Weights of a small GPT-style language model, trained from scratch on English Wikipedia: vocabulary 4390.
Each number is 128 + 32 x the weight over the matrix's rms, rounded and kept within 0 to 255. Layers, rows and columns count from 0. Numbers have three digits each.

# layer 10 attention query, 320x320, rms 0.0753, rows 0-54, columns 0-79
084122109121170162123123115161085154194095138124126099154136146147097089100126099185124119148173144160150142126149119112074150086146192090118187114146121077100124122173124126137175140098158153077096141135118124132095118102092120086141150128
144114133137114122135157101145096172097141114126167095089099119125128126097094137156157123152118085152122131131101116107100132120169114159110119146167100132091132111127110122128142151180131133129106179143181126078125126087186153123102131119
159188159107136082169062154111193102116169165131129178141088056155114155070062111086132103164071147082115060069085129087166098087144071163170131060135122155126177100145176120169151138104121129255216123130120073142107129145145132155129146154
110136119117108059225084076015173116044122226183093115141077156104142123194104120165120086087170231164057174210191255139226095127143204094116080187170144207035200167076135165011179106223183200059133051165092130144030071065122131147166196155
073192216215112138050200183157049166146108136110161083157119217059141144125076168129159164135166073131170130173161112155137183181134185176046136115104077094170126219093080072145140120138078087095129176128182112087147195136143107169115150051
021193240184099138006191196172036250191032085042167084093119154037182167136086212072103203142189093090202099133120053148050145160103163196045115126087043044199103230146050092241116162048074009157056229093208128095211195122136053172049163018
115159167167129124120108105153136106143082120103140167133095085141113162112136109097126110108096184091118101123163111125115118129123100154122164185169081132129082131147147100107107134120147106122126105115072106127144123097112135147143133137
149100084158139209117118099181171139133163076160082171159143096121143076154126101167171144135106082133148199106139132133125128112147139108160147055107129126139099122148116100125096137111137128097101119093181087122140121116157144134075092134
136117096147135160102117150146155080144094101097085127156108122102115134119167135104141122118103122085156099109204140184104091185114112142116170121143144126116073176118131133134086157179121143077100099137090114152152085167183101143150089134
131161114081134130142122126178158129156129152128080136071139128106195117155122170089146100153162171157163131129129094074160085122083174153135109163166096104106088104125173139117113133117107110141199179137139121134167130118166139169101139114
122099126097185150112123144197109104153127115148123150096082139122101134075090142165065138117149148135127146104200150090096132123144191154127128133162159126132055110159149135066133153148131156121143158150107145124185198080141176151108095105
171094106076140070118148160151109130114149120107110070100129148141148153124135134146171101159123083144116106142088083156100170076135119109119091127118103128160183111123145155127102137146125136154146061173110091151101130137115127131121089124
179105109118145154117113121161108145131108131116136126143116119145165110136083128147152166128104106169140149111154109132099138120136112137146127123180147099121116139170146127105125099125140171103146129120130115109154171105137100137124106124
116169123151123166121116084122118080110081108116112219101073103121101104115149147080149156139127135111138102127149125093131117125122138113106117137132167124108074112113106125141129155090129099117087146122126141070146127149118172119086133131
068134119152112095110134118112132152117147185079150109170144089149144167147154099132076168088091123178135172129145142158057126146197069159183118099145166085097132171152118106134113092116126161125152121105118120157155129114137105145136105145
143151162122123135143134143115096118135099117148141171090117139115114104165115126132194094111129130143134120167140108104191109119103169137121131142111101077095106130173125097097172074095129159154111153109128130099100159120105178184104161135
115160140116110124110131081117110122082131127088099137133099094118126119111131100099155099120100128150083094137077127087118125096084136106128158150178151152136118130144142116104159132072113105164136164176096128093144133094145152127153158137
153166151148103107142089118125120140093127093141149135172144113174056150122131121117137101157114098106114115214114102129200134144147081076167156118137184124092175101116117096130141159162129170100138052096086127112132145127138114125144158154
167122159122119097116151129134135134139127177088131168123098075167108119124139155109125168168153137158143141085166174111087180096168079131117113187143129113106130110202115135118099123097138127114168153141131148113158130130161130094147092105
142112117108098141151085130170142122131110115098141183107175107158137098167171149111121106153117124169122092126078082162100140116166077077151114148145150106111137113170128104072087067141154162054138126154149128141135127106136100090119092136
078179152146084086146104081092145143129098183084109193070129094087220120137152168069145164130145169162156122152121133130142109171122130148122104171138158114108094112096119122148115090115127117215162175104109095113117107111167096147112144114
146120146144133120168098131105111148110103095179129100148155169149179171147157102116154075141140144097114114111137123152177108152109164154131132159152103105180188127153167169113177114152081106141130082118158098123082090188111099106141127140
122080113173140136121121098156129180109154110127112105167137153137145187083151094120085154092111148066145135153119122206098173163169061150115127141156163173147155154102119143166135158148073081090074095141149114124175152149067105087188070124
042110117172125141072211117150130140144187143047112136134104105074146112124149085160095124104104127125101168106163134109098151158120166219113156117100130139121090145141111115097089124075119140154094169105151116121172105102155151135194126118
108125143134122070125095129112121108112108232100172114144147087123100133143121161086113123176123175167150143088115113112115112151133115144151137180080115094117117132135135144143151166180183122164142127141119105196129083127150074113128155136
138142121127085141161103146094126175127157171160145114103153144160066106141106119123124138106163191080127135152122116141172160102146074139091143190129141100127168180180117128115174128108169093099136179129174166100145171171073107125127150123
176096119117139090112130097136162136112106108149145114176115106168118163105109110179129166174101116144106161118140153155049114139166126102158167136161153133138135161117128139115135118162112154110128144161138150111156158127130120115125124132
070145163150092109132143150043104166146135171098172119121170155144097159109136108112080144099147151112158115155107148145150111134109087135123126168083112136119162175115100147195154093098115085120097179166142177108104121151101144119127159139
146134131133125158140149168155159086177124111183101138093125166154115117129141107175156090148140109110125169146202129141171146157143137112140113098139126113123121119149104096072077060137167155106132094096133131188104126159166150107173124147
161074128135147159079145123167104109099124135147134111168108117125077132128097092177146179128089086153092172104173125165054160106164090145137168074144164099121087161128128127109168180117113170106093123130119090160152164091147126164149092123
140123128106108086144112139154103135129109189110136127112123090126159115142106152120145152157120137180132124131095082154093132103127137137114105184152146095124137136149145142079137104141166164136202141159122064110137141105128097129134129126
084129095145118160145134127128138145118164048102123148111136134074169120108146111133124107124131121068161148123127106084175122105129142142124120144121173131135139124119113130141125119081094120133079118118187128060162124159063141082153138133
156143194105063091146072096114124251058179197124088060099147136119146119099076157149166115151067167145153145134105123093181209117068105106142032095097063185142120092054092112115076076095150112180196074178181131093099138153110126094144151101
157054149234181075114171149180180151114095166177108167120099143117131166104130116118132113153158118163141106127097096141112138139175169081105179153110129119120124145202113145109133129208071077132098154080113101119110111101107087083153166131
140191175040071124142156159147164193102166133156106086093123107108167086080123171109106125192076139158127144098104112106114137104108053143102088119109089156155107129073125115156068115116108109173172156095182117103178123146199143105096139118
213086082023159081240056032018144077051132167203090176157103067170191103121129054198190042133140152163043129073207127159187103098073139131192122212169162159109178065129182174028188151100198196122171043099089111128040070118072126152153144255
228034092000198156255000028034185012058117064154084155172158015236151124131136045184150088099125173174000100086225161104167087027051137118168130145151206206064170050102248231062214159059228212076197005125049154076011101145043144133124120255
072212182191086133034250142185121144161154189079131078133136148104097156117106145098138140135141102141172141146105138143089090178175122162117130096106081092162114198142101101159067122178118082173118214120147116145195157103165145144133068043
081098158126139144129113139200145099155117124143141136129116084171116173147119073188127089109137151096068144169126088094146108141076131167175164121124113089151154169159160128092166165128131125110128176094100108166119105054123134159118109152
093156172158131106103135123135162102101178222093130127140094113126118170068127091164118112124094148109081116138165079161081097149163121156162152138098130107107138160166179142116173142129186129184151160058126061119127073134124149130132105144
145095069133102144130110123151134162076156112100107101151143138160105196141106128117141115107131144110096132099128093147120093092119181139126171137151144104119122121122139167145118164136120172081100181158097100124138077113094163124087096144
181181132103127135097165081119152107150148190164130124132075127135120106074066100154162138152122111168155179120138129135107123123175107153133150132125119118095096140139114112110119112150185129152197145103109083109115146130148147091117122110
120058125134110181083158131187100123172114153143106093107117155115099079085145081152094182086149113181041118217179178151068145104131087091106125083142135188081082091109123139115159132131128124090084103162140113147180115126119095084148135099
168180103163099096125114113063132151116128133101150147141197133097101176132140130075171112142126120127153061118073102151106068132179125132133140136149097129134132126143131131190107094162142133207126109107188158072127096173112148105120133138
140096095073159175119188133170149106112079156175123132109152131094106095065125100163134164126123113145097141134163110154111094155122080126128174142136133145123147157099121096125106140125160154124104099085126140115166103112162070115155146118
148134150145136101178152158105172118096094125160091203186135122100158140109133135103125109099074150097153134055143174129182089134124143086092113169097122134155165181132106101104064143109096163158082110107123100128113127127133121115150158127
168171112134129067135112164081112131148105109097151117145185110113129185102153129061134087137108139061137062114093121143124098131124145142134123112135108116145166141137135106187104129125127135190121093136184160102133109153109127136116137148
138119143120155099098130158069106125172129113145149123072122133087155108126100141090160134157165098114152113132119147116118150137141146151089105130135137121118116126110103101143122109171107142154149142115156127095111148207163117123127173125
133143150151161138057155128116109103204092091162124083099110148131151103126101132139156106143170074158154160121147189085156178136153145131119124117141110120142133147154104110092142105172150126104167134106136121144096172140134165101141153120
175174149155152120098157150061113115145129120146127160143132153055165102091100176048180144157171108122178151099142194159139112111170127136066099131099134123118112122095079098116079078174149137141137096152136147078145119190143126064161160113
152143128040148166105187119133145124130130119139123070135097121138089122095096126172130149143157093177152151077153100112085118159127141137124150140152125114118105143148128145112126107099168122116151124102087102149121141112140126123074123130
146114079093111115152140118120139160101150189124102138185102133100117093130090143138152156146105108162119189084120066173116102138167114163145138133118168087098122173111116115144080144105165135146154127112099152143143099148126106126118095148
088067112105116147139157114205148114092092180124119118119137125101144115137144081142120137092145156125043148154163130138074113155129119111131158078105158171094133167108140141098110186114083160098080111123126144176181132072129087151126123133
117124144112109129148083135134149153108136115103126092139124105135127150124160119129140095134122154103168070087088111085102133131117140089128154126149098109149136115193140139138168123102108108123136137135137106130105117146107114134063158142
115133145158123116159144102137155158075179167153147132162128119143057207146110104125141115122128167097140134142071101132108116121144135148115153128129099099108116096178144137108142103098111124164151162163119082109093109108106179123109104117
# layer 10 attention key, 320x320, rms 0.0709, rows 0-53, columns 0-79
123157168147115145134121169109105116112117118140153134141155110120147176096099096122117148100155097103177126157155107069142157144095130148115124126131152118119110148113116117157118114140151142139115170167142152154141136123125151128107146124
115132142148163148136111109116102182090134138139107142109163133145165195107131094100141119108138099102118125111097059109136153109110122097138124158116163105152140118139148143067116152109118143166157110138132117086086123176124122162153073130
095137148133102080158061094083183178087158168125137135163156070162095180119153083091102149108122118132163098100116089099139105179134129143142148194130152096132157074141133142173160117143146152216102132093090139130128113180126159174123133159
132091110121104197131093122123120069097188061176120145149129111151101209142200083153116128092157144183063132169163142125206101112048124076062127232214072116093169082195132164058161195134196209153105130170087191086081082193113155100227052148
044255196159086037131167255122115202214077098113167115070091164078203083096069234093120255180101073054228113111104047143085181185166067189148094118033099085133120255118060058128058084157123082103088161110160053163188208025155054192085197008
136136127105151036167088113116125156128080183104148116124127089155120077109095156139174089138103127128188112108108050114124097133176077167215168080079190094144119122136150127171116114105120075130140132085154096169126151090135117151037145131
139125144123161120115156132159093153092154113085105178165141150090117087142096148111074159128168137081132151140109110090150127137131193107116081141116109166176116136118098146153198112152106140138141124146128093144154182154083129119193131093
130103132172165130115119102132120163113125150168140121158122140140130114185119139145127134068106093142145107116113141144138122089146171152108129100090164118095085171089155138145159134090112140123117137125152170115135105174159110115148116106
118079141046188126089157122129108139125103134148120126145114151125142129136077100164114159112132143136111110158090112141108142144171186157118090124097151158151072147095113128173156099121124151107068125129125130159136113152125110147121085142
110104124154129054173100066064158134152138137114107169161193131151173177146104128123177101132111095085166110106111131128089129104131089133138186135124152071152164142081153141184074098138134114131113097141124184115102102148116107104113156143
091139120165168151143076080075125139134132146116109119175195141140098187129140132107126120111126068104138132096123131117117162134111155135151202081166105095221151136110129147122090064124103077119182094155116145117114112131155116148125142123
078088109119127147120156123160172122113180076073151180113146139110101113145142135137101144136156098095034136145136157165127103132131128131087154141178135184147102140161120103149078126111118148138121117176140143159109165131167116116114146127
100119143136157185127135113164110131110189124145126115126154173094097120160163153115111189102109101119107153097122157158173128143147121121109118133118109111108104127108116134157122098153115111138139133168133148113150110142133122080188151092
115125136124110101122112124115113155140102165164126113131147126138154153106099124159141108074166114130123118134089092124095065111175132122132142107071161138138110143095104171176166135099119092151148148121160169099141169196120127153143134125
078137161130123141085144126188104076116183159148125131121097173142111091119210123099113177149117158155143140119143168129194141156140099135093072147155125075112147113164153097082086112177092148144124114137158026155148084090112194083176066116
149152156136120111117127120088109130147110140144126137131135105092151141102079190134140124088157119115118136136133106111119082071101083105109114145142128103107127154140117135150193100128154150119164157102119143117149150170116126110126170098
129110147081120105107141102140166062120191133087158150134104148104144103094100161144104094100154110091089141139132176144116137100159105127042149120140173164191143117141145135115123136161154152152175148112156176111129165112120099074131181133
142156111105111148121120120140134083151167123205139093065143190124132075118116093130089192128147116216115170173136185060134132154119127119028081140126120159103151151117125090106174157167099171145085174130150084162153141134130165108138099098
193126088096196154151142106176115149090151097095153163110142148101063120140125123081140126098185108151139123090119137124119091112164109097139114149109078127182130111145081203174092125119114132144164127142167170130126104144135096117112197123
086081128077102180102161118159105135114170100184120086134156202136144148169148122140160179104151126162103090137097161107103140129140119128069107178105154134138104120126136128183150100166109155133089167148136116152147116178114096117166119099
149151133120084076180115138094136117178115154093119163121134100138161086112151097093140124100131139152151121121118147110154102137165021128125154128124147093090169095131140125116117157174138192137079110110119141113134148106116195131075147161
160146146109072123120110150153088139132131121095143135127149099075124133127126142136131117149114157081107169155151107170109138149154129129127125137099140144085107156120122117125170140129170163138115120082124143134124146143133085131135136126
101080133110096135104144159167110112140129147157146085118090124142128100156163095201088148166137125140108140119152117123088159193186164131180098141079168221124090102095083137092142150136112118176107158113145053184098143131153111156127080127
083105139147153110091124133128117174091101167042104152154096078128158082111096133126126047109148147153143114102143154139091146105156163124175115089092147101154094163121152175109118128112146107133138106076107142113127066101158125113100131161
103155109158102126139114128134122112126142166142110148098083159162119100120121102102094152137104123167158114120129057063177120147071109098135124134137149100113152132121144151137112082139149133115134082112133128162118121136041177087140102122
142133099108086158132115164150115194142114157176144097156115147145169148121150113126149124150127152134146125134145070073103133086135100134176128173097113160113107092147121163126186137135142124151162183123111111147145114103107100145105131108
114084113100156171092137109199152086095170107156161121162139161135058129111150133128084147142134139122101167128126179163115117151160149142106120096128134143136144137109104165094119117128102133119147118118156124150145125108119096136142120129
161128130087124119133116169132128124124116135142133130088076107148187139089131125133150113172128193121157139119163023132134120108103115149176118182146130131139163099155133127059127112133146131124181151061150063163085109101088139161090141157
159129093072148172094154092108109150108118085127137153159157123102131139151120130105087139110124109156124103177109144110082148102118165118129128098155063097111129164111113115158135143102109188073093084126125145159134107097157153158099071147
109097163159174171072157127168118096119160126138124103128107164110068094158152144127097123102152079099091126139121176146143117128147130122100113108124150109163082143119100150146149111088094106120151126141114143130134132149123116110191082087
095135144138113158134118131151132142147199110110116159135168181098128101171153167105099179114154090136099136116117180158169146124109091088101145163158116127144136135147115127142138116180119154135138142131121156123129126149108141090160165113
097101096163112120153078112072143171147124176125135092159109150145179118140104129177144044116127100093129133117138136168077173140153133124190146118103126132141128185111141117137144124138170131123173129120170169125116088129143133128142152138
148178124052148136131121104141096106161121166159141147124069153127133163094124164182122138194113157147142144175121139159091137142124076134134113133143088150141135143135127104135110137124131101126134125069153103105143144110108139141099133165
089185159123041107144168126141138132190170118131142107124153187138114171134093132173174187101104069139115120076145080140117098141089113071127099114104150106121129151071098110114160062101172158065131125171111146146123123190119160118112144115
134145133122103083146159103094134064125123128110105131139131117125162100132069146116134106143107122131107136111126102112151138116114177148118096086090125138107155139100129100147137118112119132149130113146144115136107136157126110166127153138
224092046014188228150088060100255031050159012146133138112113092182083144106138090213135105146125153165064082131215121107103089097141133068133166240171144122099095023106138187131207130137152221072148048145041092083112109099089111104152121255
155131105113119169129134150135201114125144055170151141113146120141125137133168077170120156146129165134093086145205140132081105113170107078132149189130124136108091081117109156119140112131140141109134078134073121107114116111106132077111127167
000248252198000099058244255183028230200136134151120139076117182060184135169126194046114209183072072070215111145056073107100209238139065131138146127033092031169127204153019049138051096130106039188079250168178094158171153125159068116100122000
074121145161093143134079123155102182142151157134147149139117099139144142132116081137112141143123095089097156131126136086142138129068131117139169125092120127163153114146158172139158126135153115115139124112144115124126103109132161137162117132
101150150143121130140177167153144121126135158103144111160106062140114170137176110115099088149135104156103105101119108103123136146114079129137124164133102079171124146147147141145182104095084137153131180110164125103151131096121136114133132138
097102125148123127116112129122135111168137097130137133172141140126125148100128141145183094122083112075169101140094100113131078125129121131159147152202139122166123128194183134146170170137122137147103146185138103139153094063127189123117161128
162144110152166154102180148149163128098128110153143113094130115099105124110118160164089110133158105198123104114171132158132152075159090086092121127105122103107141099108101121114106127104121127116165165167140094110127165147118135132150120116
151085118148116175097190080157101154160101135158128119158158178165112064116129077106086165154142093143091110156120150117105127159135125131107121117131144162074128141088118130131135105110099151086078110138158161106145152174124090109125126104
153135136115134108179127148078105159127107176144173097141108133113107133094199144098156106077131177132161094102089083150154078153094052159153094114178134101126101122160144098170087134106109141214149097130153102132135134127110121135140162141
183091123151160157121137151138151106128115123153098119154131144093158106077149132143117135113147112146063117096163160151129111135117130122100096116117140118131114123067082108136120107123061168147139088121140142117118136086155073103183096105
176169206106193090140123121081150124112106135150102182124140133092087154145121142165161137133161147116133137132154094119137111121161196142124110172157119107139139132126083102096167106171103172105098095139109145125140115120179111105136132122
135130156134102096177072152108093164089119191105132124162097092124132132128119161099107122112132157100159130149093101125155142166094122128130121123140091121137121132154118151157071133083148131172132086109152104114126146159099107116125173161
172121104123167109148154142118103120096103131123133105107095161108116123148131152138184131139145144183146145100139149165142136167114107170153110102143111117113117130142117127116069137126154123190152139122115116136121126122130124147104127147
146123091144159149131149125151087118103104127134101122075093122098115115135090131178129105152155094152134166129183150137117202108113161120120134089130127124098116126095109157103095117128172124113137113124120085146118141159150114159118113136
183150132149171103107177152100156101123103114136120151141104158063122116106112160120124123116152150164182156101149161173133114136157126149115123150135127139116126130092071083122068116144139153137157076150091103114097181137116114126124142133
147118070166130161084166155183154099102147068106099115095112119117160118079092153136111103172109108134111112107177149109154173072156109116089160085145126111158122103097123130123124159136147157126175160189137056102147147119156133126138117112
142086105150155139080139156133192095121156068128113135117120143102154101067141201138134158139122128132124110109138139172118093128163124115096149142110156105155146106072132108162140114137097103114169143142095113107136135114125097096136104123
108093146133150141127106131135155092140141162162112131195139127141167091140153101144106141130110146101067110135129145112141094177121173129122126085157151135128149123096092131133168175096078172103065122145139187117167104128154123080166092123
110127138076115126148122099117092108132139142137146136111129122179106099141137074118128146108111110114149139150143088122165124087132135126142131142150116123161152133201140123161143153127149137129132152146160138116129132153138147142113114132
# layer 10 attention value, 320x320, rms 0.0744, rows 0-31, columns 0-79
146133123117137106148130137131156117151093162107143071076164158110157089129129110085061134180154130120130114196127104159129129124162088181118178123142115137050098149018089116128088045080103132156126125102146102103150155076103115124103129135
154152162180131078144139127124136117124114129116097096134233119115165249097109082158143160083140126126123094082121141199083139142040122076122167213100067151180190180077168125182181101053093140177110102090138210111088086153163139179096098142
133126134112172151159119168133074106189128134127104139147148132178083222183178131065047168141136127108124134114095100142137141140100138181127072116110122122069116126104144119120100132086125100151097108156084067123143139144078118136126061127
112128133109132124137116123145120099120091158121166215152034142079076105119212103128127074149115104119108162180203125201154091136107124130048127125118152086086186131110161151117096116189180120150159118127149108207176114158114055137175132135
136120119132126090149145112165129119130057139100154142051161161109148078076183092116131115184179133110122127200162091155116144147134054189124231165157123138119133129085118143097081085155068151101141097146164163142163153106126045198132158128
137115098146111118126088098111150121132119146141104121128069093110137081157060157110129115170124107101139180150160112133188156130146148084162119086111124128176109074157102129073106150134184109153134161184133173127167130114163103100124153139
129116127146175080145127109161115150141076140102162153056135151098153118104127100083125142160147139157145115201164106112086145144151069151128185132143150162114068134070134111131069075062074160135133123174149165135167110036151062160097152137
148124174157119145126103126087159163105152100121125114132025111100125114105103136189123133131073104132104149112156098124113134111112148038142130143126154112154153169121139168115138118135154119140156109103101154087048104187126171046126105124
132144139114124106128098110127151135163101173142113082125079113082170122231133105152061125146110180089131111142144092131090134124051086152093170079143064141093166149070145124109112073032084135180136125122122163140166100065102113112150119153
107150106067147137119155145169133127152168116099151206156111154138165173081170088117134098106178149136137041125125099035151095128132127210067093177140127124124045149120166134176167132148097126119093128137178123102195126149124152169084074149
102120121113146142135108133120129110136189092159123100165165153138087158127098135141145173132079172138124096046082125108073158104110110142193086140098086125136086144154115105172155153108105117131124165138135091127066114083131193117107097112
134111104163134117156119147165122070157127153109177132067117159125095042069149141052097122195140075157132172197156099172144117119158080193103124105129153120056096102051107136094049099148166138165128098202117124160126160087127049078125165135
158130130133152091110120106143176121136143143083154129109135134092124181047148116088062137211069158061130110162158105187100135130174119185167205178110157116177115128062114115111130055107105173167114184084089116064126098022130098195148090142
126103103166157067125147108168091131155118131142115135166113134108127150139189123112182148130153120128115147096194151121145124144103079094091094149156099122142213077147157120100173102177156163112122168176105183184178071126120138105165065127
099134131095115143115133088126150152136162106138142193145102104126071116170094131136180139142056105134159087117115143084127135114099143129120071118133069133162093156237166111175180175133095113096113148135160173117135066164175130079113113138
145120148172117172136108139152114093131115135129145113080106188136051209136199108119096119120038113159151160176174105167114137156016143130099122088149121120073194103106151132126093113053178117141182132170115136146182126174088074053151098127
165140114087122109125166130149086154089154116111106083114165102179097100162139129141207120073099112121164114055129152146144132137161184149054151142097193105134180132132112148133124097152150086201124097114159098091135147213116152151119164107
120140109129114116108062132074147139103123131171085105204079095108167134161123163175136143125110116145126126093133155174144125121134168071158109116095140102157169129152126095128169163118185099113123151083110125115075102093131178076137125142
137119084126131101150156134133114158148129153138119080067210135155100157125137118102157127139114143149146104117165125090172132130159093220123152095162134126108116107159125142127109100121106146081146112135165110117168147151065111156179148124
131129105091151096141135135157039149132124143133146197169125136145099130171212117144169108111105120118150156163175129097171113162076132172059106143171107112116169092148156125100092186160165121090135181197159116197201178170110099183189136128
087120123100156116119183131132163107117140138102152226185116060147161159092087084172155116176082157118095117105110110081108132133200115227083075160117134094165110165149137138121092132165069129038091112046191085137126101126117134193171082125
133132129124134110109107171137067113108106104137115185123175076142149122118156104092167135131040104119173134169165142175161140147076123140104139156107129118125136150162129117163095160133151097124154108208146127187181182124152101111219107137
139133128110119104152100139106157138193062182188081139091153125131084105230153133137088123116154173140128094186116170062147143113169138139209182010153143131102203109136144117112137146040137140071173160120123111126129123049114108123108148134
123134135116144131132092137115108115130124123142108071150140098144126069172097169124128097144168143105134155105118125115174140131152169127148084098137130093100110074131095106024081157173161075161112162161133119135135196118136130179184166131
112145076153102161124139124132176086177148153105157126087122121112082084157099089121048121168171111120126137164089096126096118104189141108137150024142090140082126118147130103159134120067166120112145138172154143127200135081177115056032102122
137138142141107140123147105107132123127125162122132183066117109135128152145081150093163149120110114150161120158091187110141145137135111192196072158104103165113079141213153141165120158112097122087134087145129154140209108203165098142092097113
173111155145095096143092138138105188108116115149119134136117117107059090171155153112189120124108061111117128138158121128164183107070179042163097102138207116154210127130127129138182093121173147203148113132121202085077102163103088038130174126
164108142150136085142121151137120122142132189091104136066124130125105116073136091105088085148132103092145181151165112156129166140161128215111133123166150128101174108081121137094082079131125160133125136149137127078127159118076074150186156121
125112110099161099101138134135111133084147128120209167155168144157160131152147113109104114175131149095134158111170068113128118138194129165056166096151144100126085127056092142102027090145095120143106129077164080118115147083102145208168152134
103136112119119115152069169052122150094102124158094105210075102119222082181109175181171144092070136150115154112134150117165129122099142117150113119133125113131129139173126125118123169143146100020140110188136158163083151149107148118208167126
131128152147127165128119147118132095128159112144078107176075097136109179125076120166098126096106086149131146094089136124111132114120166086195118118067097137144168160136111098141169198109172125137107128073090086149066123124158177082106138120
133158117131115170129108122144136146130120117140128120186130130117206129196214113168092120128131152125139107185127117144153107088097110160050132105143089142094181132078147126145122130068089147077168129161121109155215146111078148074130099142
# layer 10 attention output (transposed), 320x320, rms 0.0768, rows 0-31, columns 0-79
123166126126129159112155128159125114155164175119159140166178096156132127106091128141114187120148136100142182171175133175063164148113147187131159031132202055096086122181181162109108195090126105102190132112094087152141146111137142127119088100
087139123110121086129151087155146163126145130146157148141154131131189078132198114223155153134146113044126089099172223127074097159150123062131148138190203135216150102122113144106138134246152112149119144143135104177057143084071093119088105085
099077139118124126120187137131132133132116143079165171140141148106113079138130060087177139169118119122176174148161100156123139070089104060115103099136169128164095132121103134127117143126149078153030167106198124099140127061112099145108063185
118157150099173081131091143079120158109119125092110142108121099098206168124109113104174120076142101199132110117055126076130158114159099183139148153163090114146124132144111119109100143104136189159177105119169082150158140134162138195072147091
126150143143132145120114153117120107175143136117169121177154108147147112119084117165088209079169098112126141141150172134074153139137143164105156090108159090086096127202141141058094147083145130111178118093107096165161184100163149184088099169
200142107117126145124115138116159102156130117172054054045100135140137158146137236068141114187115141135120138120141151115133114129128206130133138165133111114063156116144122119161113117090195176117118169096115209105165099189126103116117109093
117165120155119156119120121113155094202153132154133114153175091165113094141083127166103174159138135065128102138212198143098110147141197132137165064115146097061112118178118132062099139123153105100190141056100149184157187103181175133111067134
114112102114159127111134132131163126131161112141068129145097158113160154120191167140097127121117136156099134079142131094144144120142131168112131147104105141153097145106160144156152133126119169169058151181145119109133104144068123092189115104
136217143119102128176126153118186110127158158135117131131170136111209112102113193136132163163163103131115168104175169128118154129125201118114167115102209109105094146126187155125080150104186126181200168064128112155085166139089133129090102080
135090139114182169182096184128097143142098077145189146154083159134109064124118092163120149100128148146128146126158071126127150031087074154144107077127152136108119137156118158084139102096139120129127130117100074163125166089083136156150135190
114111157130107119078142112179132158114130121137083125086142091140169094150128145075158049155103158144134041128163127122134073138148136072109135112106154116099150095090106100126132123143133078142091137104155199126144085168174107097144082111
175113114121152148052124118132107150151135123068108147123147110166115143112070147082113179112171161105171160194151100094062176171141145205132148087162138093097101111153102146114097192070118152093129149073166142123217131122184117194138091129
139165113135113134094159138145108118154171158201135059089079120173129091140092137191114163142126084171096119092184168094191117133147190149101097148121123028087080164213117133089127113077200170133150149189122133170082172155125167053131156061
141151185167111106185101139075200128122099150119151119086113152123110108147136138084116134138131105150091087100055167066171115137111101108132119174146154188086119157151090141115053086132161119178157165129163174136072164111126057160079124115
157098153105128121140105175112152131142137093177145104141133172092142104168132182084146073172119110144109086110120105073142195162159170124106151155103113117044141093135121132119123108125145132135127169189085135156104120199099120111120077159
139136154076144112100134114119151126141127074142120108174172156079096110151107130109124112102125089181147122138115166097162165081132145106150137197141173067091082161132081163095094137089136203135118155130162143139082126145144114115170045102
145074099156201114120131112151108101115132094107149121117140195144112140113133133141128172057076124196149113146168154094099172086085082132165068129175156172182115136082154167112140105130104188095103140142091126109097100137092172101133170132
138151116118105115162135092112134149081160136123115124076096129148143179120179131117141091132111117143113130081102132086145092129143121110110122177140115119184153136123115125210162114140113159158146088183158137121097076225119103091161163045
152100179128148169154113116139108090109142099130197131170151147180036094120153083116141143105101135127168094188147115113134138097029127093142142123140151145065119118149162140126116106113159092116135147132132120147146145084153133122105127178
140158185135045120156109100123131119127123118074151137106131161100137133193101113076128167123124104149118113145077123148172157092105080145148097148155124135069128141167090144105075092106148159139206094122109101127086153075136124181057150101
119094138135116113174090161131057169110159148102156146103067134146139086154130138137134079096142164142083091121063062127154168135131181158087152109103097123097133110128117121097152127166145102107132057149084131140162103147125111152123182111
187104131102143109137095109179097143135124096157157162163163175158128170186148116077157139122091098109187127201120095105067178151128080157109147084180123090059142139083105190093080132100143151098079129114218153143135129104163084204099124109
143131180111076100205106132062155128098126216125157106099155092109105121094102086108157127189116107167131192103150114112176092114089117100155103186072141101048123114197081121162093148104147142190124109134177074186136123155150144112119107145
172115109099093102150140151093124162136091126117103144044068113145137170132099154068162142149144134156141162142104120160129093085082121155152133151104115154135150138099099133189099107104144137110121117110130155062156084118127094149090108135
141066139088154175139172163168109099167066097241113127119116137102119092140130177133135068148154164107132149141174093107116130101118195154150090105110126099097074125134108131129082130118141149129154150117078116137142101180160180140200094194
127084125123164141121138139123172108169127113154182101175164141143103112149168151105158134178117123061187140167093092151155172127165143105149161090135094137102163116145148175093127118100127095070087171112119140123142140145106137149123087216
132122128143138115130146116104160127120138127100127153091190166122176178122155121086115177099085083186135145126133187055110135151154126115081136195173129148162094108134120107160099147093128171175125133175185110125112123166123094105145123092
116145154163092120135137108154124105135173169088159112139143135183128131129144118126132231127169133181105150201141158096140118071060136177116139141137175099130095141153169132130048127061176158123144121091142114141148143095170107152127078117
160133095114087143121122123147086110147156138125104109124097171182102130153090078165063177129132116144090100173130138143116178116076157171080107063126150134171087173153156084101156119130132118151156169143110106129194150078148162164143182092
131112099079100127154143110100127180084150120094072150079116092098129190130193110059124089145135092114116103098084103147084111162110102136125178144137079095123186103131103156139137128175142097163109079113157109107173068181141051164105126096
080119119140119087108139113143124162095116135117092095096129112097157180129174139116168067135119156122109091102132098134149098111141118081126099167138121135181172106061148120179148133135110137115070119162147144112114086178102124074135134138
154147171106122110200140142179123133139114114139154081170140192079130141113102126148128106071110076161108117095091099115126171088118140160139135131113168058071087171130074198094132115119147168119162110163139061126068151118106109184092125139